Weights of a small GPT-style language model, trained from scratch on English Wikipedia.
Size: width 224, 3 heads of 64, vocabulary 8192, 8.98M parameters.
Training: a variant of SOAP for these matrices, 443M tokens, 3377 steps.
Each number is 500 + 40 x the weight over its row's rms, rounded and kept within 0 to 999. Layers, rows and columns count from 0. Numbers have three digits each. The size before them is the row's rms in percent of the matrix's.

# q: layer 3 attention query, 192x224, rms 0.197, rows 130-141, columns 112-223
# k: layer 3 attention key, 192x224, rms 0.184, rows 130-141, columns 112-223
q130 093:501511514495500501500497526427563499489492499591502548484468526424462533443400522549443400418489475533480520454520494592529553456465391538486490567488529501540545542463512508534465446487564479569511450427472454514491538541483480485466428523510493507510487507496485526535471552533448564563477412552493431453461487569520489542480505491481
k130 096:567570458516518498472539555486485435523447492499399519472550545505513495430565555505548519535497512449505508487616476478519524543404541534495500439539443488544444575472426524503446477499472504490498580442548471519539533472530466502443587571472489455496510510516499527517401495514448539534480482463511536514493522449471501491493483566491
q131 103:488520468484520538442459479465547406495474507490451516515453508504475539514535465574485541448540480567551530458577422490538527525464441514455514511557553471550479506500500437539416451508504500529451476518551556482505412478520511510442487470455482528550605520519461577480520451541539475527507462495470517560476539505480508571547432535483
k131 101:496564583499512482466459539549568516511523538489529584496532568534488539472491508550477542473513518519541547527457544523518529517477528551482611534501497539480523562523507547507485476437500533523556498530485499563547512432467448501496448527559484449547565541536505522436553501519513518513436558537499544533530494536515543536492503504520
q132 093:460529488529609474564459552528483485512464489505438498532454478540452526469527526460517472521540441502521509453517476448534443486446539500491503535527528468447505409523471547510488529525437432493458467535461468551500495390531516524535431481446457539584475460483528391557434532456525517439585455524482521513481452500496526489523587581553
k132 094:458501493529488565496494454514457500479546457451491491492495497475495523511556488416539498529490495471572451480509495493467510493479464500498431522451463495507481473542409498460446487483561580421477496512478521500429480446518489510566526470455511536526519509510522498521510544481400572519471547544537558551542500476494454485528499493502
q133 099:486484569518530458479473553491482489453491539485572562529533483477499549491537543455457496484462491513450489555508558552553491491525471507518481440486583536442491522488485489461521468578493508510509576547539395453485544581446497525466467413545515535467482565506515631506583470482564503530524477465514514539494514504511508492520537487514
k133 096:483484504443524464444458455524595473549459526570493541551488503475488529507488511487489514507489508535528485468454474411477485480526455428462479502524478485545533520413466542509517450453514530416495513494483511525612542463458524503464449472571584474574491499488463552478493534513467577452491522485560478506559496542432477469487496540494
q134 102:537494437510509538479415481556507560544536547438509534440477458495505495567561492509558472513536458444533459458499478474515502541597467496497568488512576485518456505539469478492536413520565476497459463539477497533491511516494597499541436531480534541548508407548478561518528476595486506577530472470571433465559440492492496588501473568521
k134 099:453548453517486414554481455561440489456415530503462565485496451526530558443429536461490485507503507558529505484560521558558498458493436503482540443474451521529551498471560556528514579467517482497533502465441490522562461531517531472468506493530485527491417532523532536456456515506504524468520484486424530498473526523536551502461554530518
q135 094:490503573498491465503495535465522522604503562503485550476447440526476535497486530526489513433466530561520450465493481466440520448540411473487438392516460498468468480434527523529505445392590528550493482455399455492449571517515545437538451502520517483525500535493482504484512466559446525551521542483444485572481463556493496519555491504511
k135 095:529524440496531507481524493491456534495466588411476508506541468535494463520546538624479534511485514498542462471518420537501557548539452525560525469481465469524477528501477560554486509454467554463496535491498521566573449462490530528476517550485474489507547514536452530464595482546529507502542449413528467517513465454548521539515512536658
q136 095:511502496463461517523454597521543460479539507515487518585517489543506542516407491500555562529468523553538526519574478560531499488481527510483463501508501493610471474493537467543500506498548451506523560482506456455510495514477499558384499533570572520526516463492521502538452437454544540507439487490513481582494485482509459514479504509491
k136 089:520455565513525413483536448454522473491460474549442489448533469491503444463528528452487495478452463515559427487495511483483531511479530517538545534467449571521501473479575473412458480525391561472529583508505458545503589511427524513470530447553515446483485457526466543488536518531427463478444484513532494456464559523433492519458576545567
q137 094:501509375440486454508486455527479476544499450511455528472521543487446534461463523485457512473497480503442471506503437521498458523503559490486507578478396501508539494510433485508509463416421505512480457540543498576428540532505549452456479486510528560579483465472481477520525442560533489442465450524508532467512527493477518543510497522559
k137 089:487446537492492508534519571534481520506532492531425513424468476497504472581491486488571557509510451438522492422453549505555519488521491539421582536460495466490545493504572473500522500468538467498495472413489480451478493426369545532562550488480505477498576461519535453502523487500491483534469461533517499449521528567548509426440543504549
q138 088:405553490494577463478474513589456573546482482477455525554483463484445578470550518488520498505526478462522413569453504478497453517470538549479458462484432536475421519508476509522532449521466522531512513490478545434442490565559487518525485478515413486526474525531484515410503585499472571528490506507523502528508462507504435474563474469542
k138 091:455477585507552543482509509483441454572538500529504481532459535474445517429531467510474505551534494510482426477524525557496580471506370457446541587503546525533464518503489508479494540503541421502512505518468484451565505520545529454470519455549481482485552519504430581501429475488469549441449435556573514464476485522519579513516478460482
q139 096:443457540624488486504566509568446505484455499522569444449435526492550511553464485448545524532601492505467536476482494541496491495437499465489485520543534543421506495524468482584470506560401467517471471474525499452517497504525480495489486473483492530454448575500535541489530496463531471476478492502521553530557508530504479553497489477422
k139 099:514508480478508509533576561466473511569489483529460534508534583468432492519426525460469430443501524448576536550444534489487502541516503455491472503552494490562493504488483561492516518553490513512525496478495461475538595602530490530490507473517486508526479582539541484484499567508480522501570529500579503525497445531546482514575489490464
q140 096:517480518519425519482525535521499479510550514489491479529585529532556473480499597484506570505470498472502514391510496463535525584558559478491586500570447483522454538477468532486505576477469439574531472525493481476444514530423482445490503515465475477513493563507496518466577514496596499510434451559466529505529468527523474501475425510516
k140 093:482477568517491487529489544529524515500559516484501538497536533533493450526503453502452471439528497473551608512495428503460508557488504530505542480509564541527511588563477484594514546455480513486467494542568543560519470521497488534524513444530456435508497585463469574457485500536472462482578482484589524559570508531486493558540456526521
q141 111:489488518520542560453518501532454470523483434542510501448486528473550381552522526556498449561538471485543380522557404490523461560565562518474473493469507525449466513554556504499438565496519508539551545532555559563506509539456486448500517579521503528551509482525520490455466533526494520550481492499517521510469478468538461555508527449462
k141 103:412510434504506500443517444449467505508462490558529536455514537504563501460490537450495446542482475506466525514575495552431448512486492487543551519518530509437424472535499532514592467520429401567483505588495457482497433556408469450500477486483464472549522526441531477525456534529520503480581406450520524512507493452482470462461457433465